{
  "intermediate_size": 640,
  "norm_place": "pre",
  "norm_eps": 1e-06,
  "rope_theta": 10000.0,
  "attn_scale": 0.177,
  "parallel_block": true,
  "beta1": 0.95,
  "lr_head": 0.00326,
  "max_grad_norm": 2.0,
  "decay_fraction": 0.81,
  "final_lr_fraction": 0.1,
  "batch_tokens": 16384
}
Each number is 128 + 32 x the weight over its row's rms, rounded and kept within 0 to 255. Layers, rows and columns count from 0. Numbers have three digits each. The size before them is the row's rms in percent of the matrix's.

# up: layer 5 MLP up, 640x160, rms 0.0722, rows 396-477, columns 80-159
# down: layer 5 MLP down (transposed), 640x160, rms 0.0685, rows 396-476, columns 80-159
up396 111:123091132126057160131132146109140131115178121081096095201147178090154110084070121152152188122135123076114100127086133152158097073138104163138167132130148117177105133084127064116103157137111163141084144183142086142117130104113059097093073130
down396 109:120095140137182106085170087135102094155091153132155139079117150051101107143126133157081109154110087124124133077136145180090137144081130105144195154138200119133094115141182160115165148118142159097120157147128041126147132096120206175136154106
up397 075:168148139116109128173153173136106139107142144134074137160082138118118091090152110117099159088116117137158141161143134127068149164135087113100179112133178154102091130159127160146149109092143126114124131114076105133133103156154122126130184170
down397 086:139135142131112149174132099127141089147120156135145121058128151114227105111121145108151132153104090168131160071129162110132204081086150147090114144109081124153190122141154135139146117184110130114140125129161173161173150116153151079097118056
up398 120:142158156110106158126098129076123102125128098091095122098126167125167172064134155132136163121098121107084102157109114132109111069105130133174117150132128125110111122159111142132178128072150164127107149160083143115065084134159147138101155134
down398 120:140085112120154113200139131102091110128138140067189168132176096114166082167078038105122072104138121155102118116184108090163097137131062137113120109109116139131109071172041156130148120134167091149113153117115114138107119133125155106199153140
up399 102:150094131111094093104159160071123108127132135060121122143123114132148102098114098123099108158191196155112143128086131158084127102185122116113159098172085092153144098173153050123068113080135113149088126131181179090141169159068114157107110103
down399 099:132133118095155081112146070125129120151113130136112122136098122128138122176150126138133072103072078144132161144078101121142088102109118150109090117061113116183123110138121179098120127149089119108133154109119145148166101152141093225138170103
up400 109:124141098148155139131145114114080122098162143129077058131095133147157172151136120110097132092124135027146171116123128144136142075174122132132154141114099088140128112104129129126157130112082125147132150200108126131103125175126143152118128148
down400 104:128181162137102124105132110150146159144136053104152113132158102092099151105140092131197156208094115160096145155172144113121076191114116156129166153175200151136131158135129170169119120140144144099208116111130166167206132115139136125116115116
up401 112:120116131117081127147144144072129081060057144156102115143122115152184115105134148182124154124144181128151092118236115140108083110144118055135160063161109132172103146110165147176103107060138116111157125165059104126175180178133163141122123065
down401 111:106111158123109106187117109143104103140176127097080181131122124082201135163176100124138111097082137138117155118154112076122083135131107098163137145089155107125192128115060094129079137144147083199129143205105154134144137161145138140094069126
up402 080:115133126114080149125127139100103099088154140135086145136178115098122110173134118139105140116121127071186120105143141181150132126105128144143112117111165187161148196147137165141139188117138161140078127127105151142059117126154143185118131093
down402 086:099086148179123145165128118167187109169131154112183148112077114129124128126143167085108091115115099155104126078098133118103139114144165121123143170072102140097085120125116140128125120179057138090160130105116157165106141113117098028160128157
up403 087:090147139074145142104097105128132103117174140106080135103133148126198124133117118122100117107125148157151161148106110096157164119077135153145146185096109104094135104136141062128121073149104131186156072174111194123140149183091107183100107064
down403 082:176127112173151130115176135146106117118082102129157114164125124116115095127159150145160171177131127081108103121171142180112091146188169100076113057183194123160125167094133155110154116124135139117129130085145091101134112054125124120144143189
up404 103:087129140147127174107140103119105121128162129135185078174103158065141097138130120125094120060157153073166126099141114166113133125098170105120164128129179134117066091083147109113147208131149126141154197135137146112097106155145167155157118143
down404 100:096121119173146080114111142104151073136143200099093145125125126106109095171198091142072117157133128109187191113087119187138119078152141138141154128122109094115145179153113066096137065186113140101167091196156114155178141146119157113131129131
up405 107:127113112075168115125181109129128107155108103052094103084144073166135132109129069140149158129087139139171061121106063145132143131128127099104133118142164107142055111108133138157141087097122180158102090179060134142121166145146078131134152089
down405 123:134105064175103053164109130109164120162134168138129155084146107124197096105112154067107121191162103149127175108125115096165070097168114150121118133131151168118120165122116152143100139136154189133118114091057158131145136164097141058115105167
up406 081:102116105129147137090118137086175149166157079132149099099126140060132104152131158101083162067139204087102109166146097128160150138181124117127151098139120122222116164109162108098129080172206130154088094114159129108122189204095160171165143125
down406 092:107110121127107139185132069162070033089114169096122121111137195091146154092087146121089130142165076143146165106119130101087133077117187172165086137070166162078145128130168135142108110180128118129144135099151129202128134123095147093166135102
up407 101:118134135165099126167139163158099121067130110142117091209131146126121106102166082127135212071140133113110081126197128202148101117169155078115199087155140196097145152122177138137135103109108105089165178131107128117092087123135140109171095141
down407 102:140112152121104121108185134067137208172116151065111112066066097078081124177075124101078106104047121133142140147104142090132174201115146123133097131141133126171138095097100167162127124104115171203102110161115165094122108128110090127072200125
up408 105:117103120127076179114120098076123110161127160095098114140154180095176119055066144116146162097155138090173099104129168141118121135168139149121111132209152069173010115092149075109120106146154177116143159130161130119134061181162158154116101135
down408 100:139184147167121159096175111153120100096082140111177149122154112060097080152094105178146128095148107102160121101083084190053150107149157156138189129138161174104169113174122132177152131139154105156060069075110129151141122138090113191164100167
up409 087:127148114083095159111118151146112112106187143146142139196135148059135111117106115136110122123128143140128183124137158138100121142119158110100141110166144118130087142095152176107142132059123126124149186114141141125107126058159150127133104158
down409 094:096074165119125137197136130129150036099164154152139114096122164133184168043132120100114171132163088151138155130111083100148133106088105199166099150162176110116140131199175100131114134150111183130126095160145126184140143131175129086110115102
up410 099:114138109144154204084136127123063096120162154094128160185209106111122121104138121128113117148140121141149137129136079118144064072098152156136200106140111134135032125139168136127105131173064161196091067142124135138063136166080075130099152126
down410 100:177126121113113148145155142142182124188059123112126144120078133135071097103104150072148212142089134131180146144140104123138207125193106085118089174085117129097163103170127119137130139093136151125186106144151165127166112070179146137223142107
up411 097:075114111053109161166112125135093098093106111159142143131104152108177125114206113147150141096108086125149103104180077118136100100147145069121158118123112066133109136146213110173097158136157049100125170147114117130119089096146144111177099131
down411 093:186096152164123131122189084161090161139140130099148132157130129077173093151105161105142120095133106114184130096124167114141190130093155142121127135144138178084185064100044173110143130132117166105135057117160089144156141118115168108153127160
up412 108:116113169118178108118131146086196094164132107138123170038120116114135165153134168163102198066091148081095070083130153151109048119139158081115113083167124107168136095081156113104165110131150158116123093143138116149153108189147135133156122161
down412 103:185114128136148166094182220169125040140134058089124136176149183143171117123126152073104134214082064133154174111192104100154161110128133149128097141140144149136164165157127121188167124118152089110163143082121151122123130146129155114056140132
up413 123:120124198123125139197196195117129110068091086138145100167095145121153075130154108171070137124146156052082095087157121152105120091156111108190119087122114149108120204147200120085124161080118140120107143132113096189100127106091147140193134095
down413 107:162140125106144150113162140064111104143118100163122125150115160192127140130133112155091142155114095220109113053135088129096163150146126130132080062139089087121073129079173145156075081067148098087042112122164110088167121122194089103146114167
up414 099:134146177193126131127143150127068095142141122089126175217154116087144094078132125122102119158154135108152117113157127114115172161096093064103146101155112120155094117182179154126135152126112161158180154154127078174101072175102130115157171130
down414 096:078193088125116127096143091135162109137159147103150130132087124069161106143089149153126122136097098121124146134091133196123060085129148148080187093133157140126195099103143107147109107153123172121101149105122155110147181136144162160115106121
up415 089:119118177155104116169132157135100123103130116149103148153146139156161129076103136169198094101146162116197130098096160149083077148130114123125136086132121154058155146158106195122091152102074099103174178157089114114125107090161057137166108125
down415 099:116140135104089108143150112050101108126124187100144070119103138141255115149107135114127163113093124124129148097077209120108135171118131135155128119113096143138154145132151118063164189158099103146167111113139138138173135126077193137137100115
up416 101:162102139080111110139162159124155076116167141109170112114165117122114096085132101133123173156074157148109133132141150119151133133150176133112143100142134191080125128148166135156084118059077100110138044115146108105110156152134083115154162131
down416 103:206135163119151133139158132181106143103121115144135149051137159148151179145189059141151131107164050100155096087131123128109154093062115115125137156154213075102099121096122092109118143122121164098053139156121111132114125096058116114091139136
up417 120:134068202120141103174177172083116076085086129109092162139139107173162050157131119211136134089138129112135121051136130120025122111132097126141116118095137189114129140138187195111094190111129134108149121128154123175120138097112142141150087153
down417 114:099168075148104155099154123120131082142119128138058130113106101195081098109161148171142138097174097148174097117069097104192160072165146098134151124133070139124145124180102151120120145084159111163091170128096124203097073133105160103136119106
up418 094:154121144153141110116130150104146066142131143164110105146138179131181103149157109140111123123068196173200107040077092121124154144112151152084100113122068125147126104180203159147117129077053121139154059103141154235147141181160126150134102113
down418 096:185173129131164091167117127104114174182124129097168103122122044098164099133147116080155171110170121075096134222122153068130130173186094107088154149096157157105121130091060111083153079161116123121168134140101107059144128124125152134091186154
up419 094:141120126121146137146108130127140145145101125175139101162129160136136127114099144170157109119085166124126065142122163158083096166114112062168147110125104113103144151180066137107160084103128104143104116136167167114135179206114123072144086125
down419 101:128096121146160126155113100095111052094110117149177119069096152160239145108134120087103139097164112096140171090080155140196209131153128194183096111154132138121116117108202122136123083167076136111162114124130163140151088119116138069100114122
up420 109:148097085121127114166174142116096100114109073150099135136147109137119105080153141161118126110117120127091132138201150162083110164120158124156148163168153094113127094136164146125088096108142166110173092160106092146067041122166049144166141162
down420 105:106104104137144129113089079093106155102055134129147056137172097096069116149082144097159148104152131101140131152095135098154197179090100111102115083068151152159105114118083115088155118119145078095114101124143182144138127136140112135204153085
up421 100:151063119148121167111123149113092147192115106178142075201138141133138104113142134150162138095104155087139130143132144123146118087132094100145190127116158091078137077140140178102069178120118127220123137152044127089133081153143122183130088098
down421 100:075182197092143101166135141135128028111126154153107119088140115157191126095144088069149070120148155140097127123103136153097121098122154122140108086105102152170127138108087118126124113144103116076139122093207128163137137107088120091175122152
up422 096:111121147164149173158112146131117103082146161129119096113099123134141109163185103106051173122110170089155141121160099141091117133126147101166140081110161156161125110100128121111106095076073151136128092160173111164146122192164117104146054151
down422 098:135138188059135092153130102173063050122181167151143162140142107111192132142112116132167120172103065103085147137165118108117142081147160155156107164179149136081121091126211105139099127158091184118139103130131120127140130110145159121101125088
up423 082:086169138147092137133106117101124116061207098149107092153098134074128073128167127129087145090122182089158137119147127163129163117132135147137121118120111160116139143104144121106122167097162140143101208141117106110082072096180136129095186162
down423 086:058110120155139107132151128098101081142045138151185154090151165155129166103119088084135165145158084132132199101141077078135156115144124182098116159144169140118135143100069120143157129131124134096112075139135133146119185106113182116088108120
up424 116:128106132076113140123130138097092118114151109141160153112182137078178120154096150160108117134112140085119154107148125133142109141108151096161099064178133091168048126122255082107138164102092129133085090100109087176138163131121088214106088128
down424 109:151142113098088158091120165159132031118117136188175145055104111102153134115129176111176134158121111125111101119141138152131161076142195124143114175087145161162112164135120140136197090129125081107165104147173183119135076150119104122105079144
up425 098:145113127129155062145149174096150124108119125176108081164127117082140107117117153088131107051066168073088128162180141124064134131221097120161178123101109126136135163139150112117134127105155151133170103103147119127143151132072132093184086133
down425 099:150156175162119156089107107124116110112145170096202097142104180134124103128182090149111154156139099162124141103064177137154096112133134150093147145183128110128161049084125112175121089187103124096125154155131177123141126178111120126112109185
up426 084:142127136119151137164157171104153155161119109081066115132171125135144138111141159138143166078106167101161092123091132120123059148111104115098107101105121135118126103155135144162188121096054120106103102079091113077087159221101117211139115135
down426 087:082149191119073141113088112162117035110095180137160134087097175136194184130105144128166087157142082207094142102109169111129185137090149164111135152136140131154084186081152122140120174141150089158086151194093134153187115109150122134159115103
up427 098:126100123106108112123143128154121122086103051130144098125160142176141157048178124131097122134138169122114057114174131163098111127113146050114109086146084131114109107168092127163177089100134169148089095144113140185138126125156148164120117183
down427 094:128189137112168108159117161096152133077142134195144112149077153069138161122097085148110126144109087066142165105162144071145106137090093168126095116059081181151160090133140114131084141131159123110148153140175166125097137154175120095098167116
up428 107:107100085116184099120170139111121056109084110115109151086156162151146110137146139204113166145093142155105127093110128129090174105131134086129187121148185230094175120155190147145130100115056057109144096186125127137140126063122095103121159108
down428 104:172121142120070176140135049169166086120090134146188134131106090141112127109215082136170107103147179098167156140116111117155101141151107151139096186131106069145125129103113189125155174150166132066137134088165132128093070101125128215156141073
up429 090:118113133165153126145130161128112100079156098105116100145179114121153157115165078135086165145085150113120145101132117157152139062110121155164122110095201121136091103089138110148169146115086129101090067098113134184121085146150147149113121114
down429 101:074143068111113139152102118157194106094115213110091182099067141111141118062154113113125114147114153147083155116123072112162118067164136116146136150147126154120162122172061127128127121131136112121118138151152140098143128170160186111114145082
up430 100:135079136002122142143102158089178109134132041087114132142151140139155148070118181151142117159121130149145109069170170127074126131117134153122142091167177134119135103142122075155060091113178121179106107134060158092118173145114155149118130118
down430 097:134142114171102125111114135146100144125126134080139189000151127151105091154136091139133130153101151152097141121070085156205129130149121135072131183144114141114077126085116126134117129135126115163149071147103106168068162094118136079113166194
up431 085:158104159167098112153151140169127133082141162130115114145090136126121068145114113108116143130087161108122094131193102169095097154173063070102153095133125176139114135096097126210165103121159029091131201164109136176124098125117160140185134196
down431 081:155154144131164162135081137148131232144109122131122120093106070119089150098146111128115136139119090149098182110131169143163142201117134159078099102153157087150106142159139133039128152125096174135092053056099126104141140116165132109068136094
up432 106:083103169134127178115109131125089092078090111136178148094095112118148084139137164117096170133145132104193139092170147176129143137120096125124190101182080170185136140133161127174116120133110142178190170118171121192116165178155119155140187119
down432 104:096182203124172125169123102168153124133121102138135128089065126145208141156093130137156067121107123077148106102158141128055155105107127107121145143165172104114139115142130105124141127146108101093080107154120136162137084074185187121117098133
up433 100:159105125134136105128160224149167081103131141149098145142103107107109121153115106155098129064095102109102105147177173148030157164166184117184088125141157170186130142125152144111174099121121131109163050163090108188135127156125109151181117131
down433 095:108165168087096172057113076108053128142114104081170141085123093149077142113122155145202144163165124116174109116101090123151116115108119097123231129177082126086121118112106140142108113148143130147181176142158124143106133117136171133104148154
up434 111:045127146195177158161140164112117102148125155155142097145142158083136114122146113131103143097140118056153097140150107140093054081142112125137107125152118148107168127162146131083130150116062158113114137165145131125080084126091121116191073123
down434 107:149100178107153145156093147147196050137128134155089125144207082075150136118061132116108101131109134138151164160157221147132145163079132142147068129124164125145151102186149123146194138155104177145119165120142151092106167129222168138098174159
up435 098:175097176139177140112130096117117142124113056155155105087185215104165170117144111175109094138159130073146085138122132168147108177104142091158153052164159118178137127110139136125114065112107116156133134086172120099171102147194106122159098108
down435 097:065167092126106142204084110171117086130145148088056096159130099111171145110166184108091109127064154185105129139131122100108102097110141134142150129089157134150129215141095139110153167080130098124154129146114132134116161128066194092130114152
up436 100:175089101117172133111105176095149134109107141144079160116136097139116114185087117113155099122127114115149093128121165145127137197151117136081133103159139105144111116122108150107104149091048144186164076144073122136101175158043090173125154185
down436 104:122117187155110115160178138128136151120144155147162069147113109118062127068160105143146127145120148116166124181181110135112083075124154070142148164173126158147123169140122138143130118118140127129091157098153075159112105110151116084168056143
up437 111:114132111035144111179108109154167129074080080090159043179159155121160151070080086190131109136071119125122093151142085160114094117099108123177145095150131121167067160139126095147154114084179197129071144119120151107127136141105142096153082137
down437 100:076125100194135114130122130126073120155131160189108164072110147163132123158124124107120149136122151119123117104244056093124156096168079097139117147085103096125096183102113124082137048129133102133151120128132141168117169151094140074145146172
up438 103:110082163135109141166147119136124128033139172130119177110134113110147068115144142147076108131143114120141132104188158218119204077156152108111193142157120117098118099060185091162117138130111091146161239149142101143128137155134143181125055127
down438 098:106127122138126142119068154130100102100125117098138101180141102073127144101087022082156138143156106167150101087137153122116087024123144060161113145116123135170193151169150184136099152176152114093110106140112080120101087074161133173174180152
up439 113:098144147135139095138097118106090095118158094070179115113193122089117144110160128125149195188111139138154167125128120095175105080115100109151117115202148111097113133140116130125170127094169109203056100138035075129094096099125148133079130146
down439 109:117109174133174119117191118123135092140123108141152171127065171080122130150053113129111117157098140120124108071122197124145198131130172079094112113127145076111135109154102141069112106143138056135022125177111126234088139131124110146162132155
up440 111:088122127147145121145106164075131093111099108146152056158125148080186110145212153166082157146137180098157123077132162154111146125080146106188188124093185168087170142131090147094148151120079147168099132144151132145120127152100098092115162113
down440 109:109216160132085117127078147162164132097118112141113152151124143165114147164096119118171139110151206156112132147125127115140069131110192153096100110159139140147091069068164152111172115111130144148136132091146099150103144163110111091147123101
up441 105:115110136035108164147091151137123094063106141118103139102172119139142151095160114178134133127102099135140039118076181187164081123165101148150134131137117109124152133137159123137131135089114067082112056177118102172137200098097076121101126104
down441 106:122156130122157130084097145174185082133070100147104132131172126161139081197086173150136134149160154123104110125136153115138136128088196097099131136170125138140166040122128160105119105117145136113106124121161112080167134121124144134166095137
up442 080:147122105133156162143142178121118114119145173130123103127152150171123105169130174125091155128079144115153073103150127139133127127133119132138120122115121146061122119097072110184168171102038102130096082127095170142083084179129101109125133129
down442 086:101152146141161117115132129207147089153095083155134180119148142112176157080117155089140083129187101140145175062102155152093107058113111134116138089154117158131194187131151129159047113147145121126185180107186079187142119109163179130133114112
up443 108:067110113115133155193113104056071109131124127118132110139173158104138098160121128141148145146165146154136171140119096114147118105125155061137185120119095146043135172121128107132091148158088205137139175122168179124155115180133133156118121103
down443 094:193147095093190137110087216156164066110138152153157089139156125079136133036129146127156094132102093054129140130116205166126138153160130154134086097111140136153144041138112133106112143127173098122156087102090152124122138105127034087131089137
up444 112:145094103078140152178124131116114123111144129097077104119158167107145154143120093138168177130121110078142099120191070112138108107074124099138159131149156148169098123058129105119184146141059147137098140117098120105116075151167127174131114100
down444 112:143123091131152160088066139129150165070131177162137174151124153187173180109118118124176146092220157121128093198070173125148119114131140130092110105148099103084128107143118140155165087127119110139151084132126102164113148147088121051179097099
up445 093:105108145137103113182166150124117098039124171122161100200163123126143096159179124144084166170054149087171092139209122171078121111107110152151169118111172142132104169104139105130072167112126115118172128143084102139109100114182133142178126105
down445 090:113075149160149148127103112105126092154167111114079134102102126193106165116083115052173135061122110096132139111130139088149116125135128124145164150067153123121183168168125119154157103173153175091133080084170145160171139112143107150149148131
up446 104:139115136134151164144146143156103104156131126120117122177193123158132169109121097126169131114180100137142152156107099120119099103124088100162174121153094168098065152122069101139120107121094164148166153099136142093107074192129154190134131115
down446 101:130111125076120145156044144172101133108141162098115077103160163111137113121183163194096119151098105143159076128109156134139094156159095101056108111054160128132167100167077191166139164103152124136130107147087172162099178165072107075169054146
up447 115:110121136164135065138100178093158107099076046167090089181132138164144116133148158165165143141133160157158158109170078133058128115165101104158163093157108104111146149106153125135100113165111169163148169125140152142134132102088147126158116142
down447 108:139113154083091127132076090184125102166139120136125056125116136091106155151169145133089115127177124130094142137079138137133068093101174106116136115089248155128137141154111067134174060071087171157110111179106128149115130158149162087163141051
up448 119:079112094083134149087152159098147091146116124142118153143178100094145138139075128122111153079125101082105095140113145131126138129160118117154135099101141123197086102083098153129132147136152045173136145121085122144139093136053127110091126109
down448 110:160137116154109090124084109170106119082113152070084067128136225086146162142117183180099156146119161153120109155169140166095109109117138195080133137144137092114125168112179111145184111135143169126119176116139140118117152089123147158145129138
up449 082:129119137148072191116163148094117112123188084105137114121150107103108127121137090120091156159133154120209057112181113153124128124117145138113069083135099138121102128126117144126111108125149143156081121124153108144123158174122146224170109124
down449 088:191196075104119067075124141100169255173097164094092102103108105114047121126118146168147097098119102176089152155068136075157124148141146144136173177099092118094163186079094110129160155136107114100149126120122151108152139106102156128117120153
up450 093:169103137125117076139212162134172096073078160099118151155132128166123119137146080115114115134117123095080054139196122253140144118170068105179103113144136150138144098064150124144096105080150123109148138137086109131149132129109126184121116155
down450 091:090145127147131182106080155150101160117151086207108132126116073137097088139087184137129152106126153119193188101094112080089131145128211111089167100129093136128060131221102166109135121165131136117121124137113092153103137126150139108147116123
up451 089:155080115132131156135176193176078120142101117138077163121161135137134124113200126156105154103161149138132082161158128153135165143110105060122122109181109153129120069110152142142132120126060119101169095117116131100129124160159094121157130101
down451 088:135103108147142130189139077160202026136134068093141110143115136100121103059137095071156195186141064127107161065075168136128107113188113161141110192157140096144134151163139087102139115140113152122148172129185137202166122104081168143124137104
up452 083:166152118104153177134146167096159046091178149113126166107147130104135107127126101151084171126106141122123051139177098138156138189111148088068142087130088132193063142123139082138113070114159138144143130110124162165140135099125140113150165163
down452 086:079074164089132101149094105140116113140123155130134121070147160151088129105140113123141117113137079095184229129134158139151176091183096193140062142130196153098189093120148141148116146155133075156106106156146170158126110081093108127125155094
up453 109:112096100133147122177110141098131135096172102102116144116130137078137191094126086108182105113072100120100143129162152149158097155120130130127114124113167137114134124070144118085092121103167116087118098172117133144162175142087105119123135097
down453 100:173196081081158113111078130187171243119075129139110095059106133115121103136152201148075121126134171136152156146143109113120131143134102127118137123147110133150102114155144113123108091130142138174149137109091072076116193092113118139126169115
up454 091:131152124105138132175116143115148104106156126098135120153148116151153088104095126136134122177072153121148045132154102120144143159139129135139122137135118120101078154163083156129189116032161094086063123147090107097063103133133094109127178140
down454 098:134125160136052092142184158135105126143120118150129179138137122107133126122138124074145125052212128084098179167140089156172115104148126126148080121114136130111196115150141122137055112196114099128166099096146144141124135084104167140191104104
up455 090:142101152103142154166119200127166098066064121128054147121130113109141148155183154144084108127103161089120058135115122160194114177148079109083087078107136165147127153111132113135155143062148134115167110137117173133135133184138145122177128138
down455 094:121116134140132105102124076165127165158160057171133164199157165102145200143109087135161171141156092150186142113153107102015132084150170121139170102109125089127145108146134140161125127181098133123114085083154099145129113130116112126122158129
up456 119:162073131093137120165213136116090126122070123124140091135120137149175056107092124116132125071149119128139096050173142113044123104161071052146130086163129139161102130143189128136140163158146122102162166060124167183142066127092169130197152100
down456 112:162115089119117151116096151157124108137111147136067193111086132144120156127107193128128166132164136167134113117140059157118115154176169085074099077175105116167158071124111165164151152126131114137068130123120068150111138128167151083195174100
up457 106:093121137137144126083137114120107110180091096088047125072133104129127094173162113151134185109157138113127076115098120131171164063139156099112107108122116115169100112082146080126064128110108174156178088216091159123142159160087091183125122116
down457 107:154128104151119141148135088121157090076143241150188140129100132062149128070127119151091079164111175128151147060158089115082062084137144171144131127115123140164104112179142145137091140133112062094113107075110096101112124120100156105118121183
up458 086:128125116085193110198145132122128147133101144161101120158152177139130130105094112103175130087099104128073166121155149148062161185142114113092170137117151098121136103095112112110108107124104140162188139116047139178149079125119111100117141208
down458 090:102102125097096063097122107095134122129131143076161180059116136159169127124092119150162151139140115153158156141125149101144094105110150168137078122132179091144129130091126173070168049164176123104142196127144161133109148122077144148106123127
up459 089:134147201082123083182108142115093111098159096103143130136135144163123104112112156108106167095141129114068126134126108174093113112160178094117162110173106195086116144138141140112122109158184102125089194128150113127045088086120073076163071128
down459 092:160087158152151112156104135053159128124167117111186138074093121054147103135118052120127127166071114162147143097130117155138131107186120127175101165108136138109130135129163159156161063133142131112129138120149158113167113142138160147064143124
up460 116:124089161107139172088124123097055099100124141115106146097137106133115137166127159185109120153082149103135097091121176173120152135133139087123132068136079146139117119100115121078146150116074130156172105195125117160133115176109109140093160123
down460 112:165142093194096085126153124084159105120182091133134161151116172140203057123123108094202116136098085122125063199178114139128121105125107136117085142121199203136141167134151139094076114154164108140152132169133119140138133127085074075152168179
up461 081:093139125160128120076092102113166111099189103169172099135116137125143084134145160139106077107097142111133088097160130121166140113135143047171105132158113144152137114176166126125131120050162142129088104135116037123098136153150064150110209141
down461 091:119111126136121119209135151131121117115095164085134151116162161098142168112119117101093137134140112182153144083110120099096196129132107198102096117079206143089123163114096088100146149171119108123131161121139181154136100152083185098112059146
up462 108:129096095193152169092147151120117124118135102123143112117154165139149081147143162116137144064134110035126115063093146184154132094152090119129156060133122119112163111162166151104122115140070126133211127124159197129130144157106066136168092133
down462 107:136153158166066074174105107139091090063059150142140143067105173109196139115146104111126134136154136094119091161178070119140104113158190187148084132151160144191116136090087133133145122120120127124143077207085111141149152112127165151152089116
up463 101:049085169106104106121194108185130121097114128130145106151162146157201105044113127154104154092114179145113099138163114159123092131155126116097161117181103146182118120150114078177119129086154114121142165091105172099129130119164069086163110118
down463 104:200149121070155144126112151021080128151139204138059119112100135123160158085100099182191147109131114164135124153184181089166132114113094137124110128047115134100163141139115142109146099140129115158127087131140101132148163148085143107131148078
up464 097:077115151097170221138102140076099121118117108151104077144173146128110151141158163136172170129123133054171128076098135089119163123130084111135159118095164149101131120159140184123139164149080158151117091097108141130135141183154112088111149086
down464 091:135100121099113084164156127163165128122131121106161139101132082137143088069151132170100050111095142096124150116182076196132083054160144079205138107163056128136123157126110045162102140134183117151139122177111095159142149095148140157147141158
up465 098:160120122129161095150130116139146119099145135115115110160094127144140099048104081109112135073109133098128113143143132136107118156135095112154162128123176120196110153129103122095115112067135110122197114095021107173156093129110109100102128136
down465 096:106189134083151108123083145081118105184116078104099158117151131174080181125163123160147096150118091107105133127157165147112191138097122156119156086156130143154166128160140118160094144156130136094138080163143134139112143131099132132158119110
up466 099:152140174091125154142150136137149081082152117051140128132180133082124096088108102129132183133121121101207058139179128153105096127132152116126150121191112141119115128167118068115186083101182125113106129130064101141077093109130100122176167176
down466 100:111065143135082114129185146099191110143084132180171142149169099137114184155121108130158104122117125122141200122140090143141149079102078146162129162138127152176088201180154087146076128150092131121125117135153157144118145094131110127148123146
up467 082:117116139128138139118159142126098161111097104107105104095187165082156151127137118119137225146073124106099087128152096133141100151109095168142159109108154145222111152106160102168122119133108105169129163144092143126109128080122158088117045129
down467 091:131073212155123142138064143118126105118131140128118136103131136134124188094134171073075162126182124154081205093142152089108108065124156124116085092099129116069146128126110104086155138144090166064133088111144113192149144079174163108097131097
up468 089:149105167108084200129186149127148098135028106104119102165143118142130087125096116159154141132112144122115099137149160117115108148149095097113160125113132112161114129198094157185108121135119159143153086132120091167125088151066097088165181115
down468 089:080148095169139066153095099153099179124199131169119176111122123160115148139167115113145132118136158162126136116128056129168115108160146134097067116130150132110088133072129121060196122169116070097096145120080162081140148133187162129124127176
up469 098:167101148113155111137196182111172098125149097105143137131094137131092070115076162141150119137141150140105061128140204176099143177142119041122134133176106153154134161136199169145081086068136110162113108154078134144146106146136113121118191119
down469 097:090127100132114126088110068146082126107130100140152115143112069111138228156136072121166152180081132147136172117152096127135109108126151199121162138084171075092080135128053064152134105133130142095127160180190155119164102160155084175183129104
up470 113:121070158177142137213212129162123107138135085116183128124133168092124091115163105131101146071131124139159068108201100158117120132184144095118119135135099183107143122140104096175166131026137193100156152119119133122083089161148153135151110136
down470 107:101141109116084096121138135067103097151086151177150192117091182120139132150098152135134109106090105132120110065103135083136125182146097141105085156079100172141094122085107110091151079105143085155116119095087108179110088155187148157197116132
up471 082:169117148122092132133158155061177101148149134095104163151140138088121104201112171121092195128134141120061095080121167139129084119153134122100114103165093164131165138141143124116139128087109122153082084146115134178038131119052123168120062143
down471 099:106129121150128122193098119184121085099100164143151104134138148138176134099149096080121132105141086139161206137128137092091135128113102166183112140103146136105060143087087108152164160165144145099186144089115141159139095153180152059113186088
up472 116:095109165108104161133125138117107106119131096131103091111157141079177169137158166141091139158128109084100122162143090113159104092142118169173163093163155100123043158159162095109113130106152145170060164128115112124079149135168110123176067083
down472 122:094104000105070099134106138101139132164162136119139133129172081183090172180073113122181114126117111149112157135097108046146101117177125182120121146128119134114104087102102144147153110169123130170143100145145150076086169126074155123115129131
up473 128:125092155111187108171144126143110091103078135120123114114142085115117130089052124111154112123120101157147065122120124134099092091140144113190164151191150209120099117137158117106095150155161089112145155160077109126111129106078100102152124113
down473 134:134098163122142177103128143198175072117110091150152115181100136131127113037147192081173193145160100105070111104148169122114151151098198087115161118138138155146157116164147120124089120118096172153110097104097111154167096086147101132119104101
up474 103:142132093153117122180191157114143119101092115162120130116183120169134136101116127142089133132077104116097080129161117149102113127169095111157120118149119140133153161147175167140183092071115127105134094126006096126139078093135078112140117150
down474 110:151115124134113078133140048110052135082161149083090093154166148132105122171126171161181125112155165134138096179111167142171026107090182155127128155101137076111126129114109077147101147167170111107187150106143124120154212179132142121148117121
up475 078:162126131083091149144122122114153119129142105100132167158119117139134107166176159151155081131147154129170117099099126132102100154121144139090125097154157144105170094126122156134117168057143106140100103109115098113070143171103130159123215137
down475 087:097100125147135143128156121161152081085113164080158090095133164161156142109122126175101157138104099150115142070165163130138141116097145154103093124148141150194100103106144115112197082170127156105154131171144146164124140072106128075129063106
up476 104:154093122177125203186149119100012107128137110090076141123102128122155136091110080145154204125129133127153140147117114136165109090110161143131152080183083103120105151112140120093054122070073156128154138178115130125063104093151111136152149171
down476 105:109147182119135105064134116088123100132153121144131141144171116155132027133211105146122132148127122071096117123123179109149169179094103172091140138115119119126191108148125098119151086157130110087194203088130116149110107150127142114103182165
up477 092:135100123137184176099149166171148124151148162136091125129126154133122104149109163092102112142124143125158130070116149115138120101110040153118152117151150159091112134166179153159076133125080154164217114089139118156152126176123171100192099127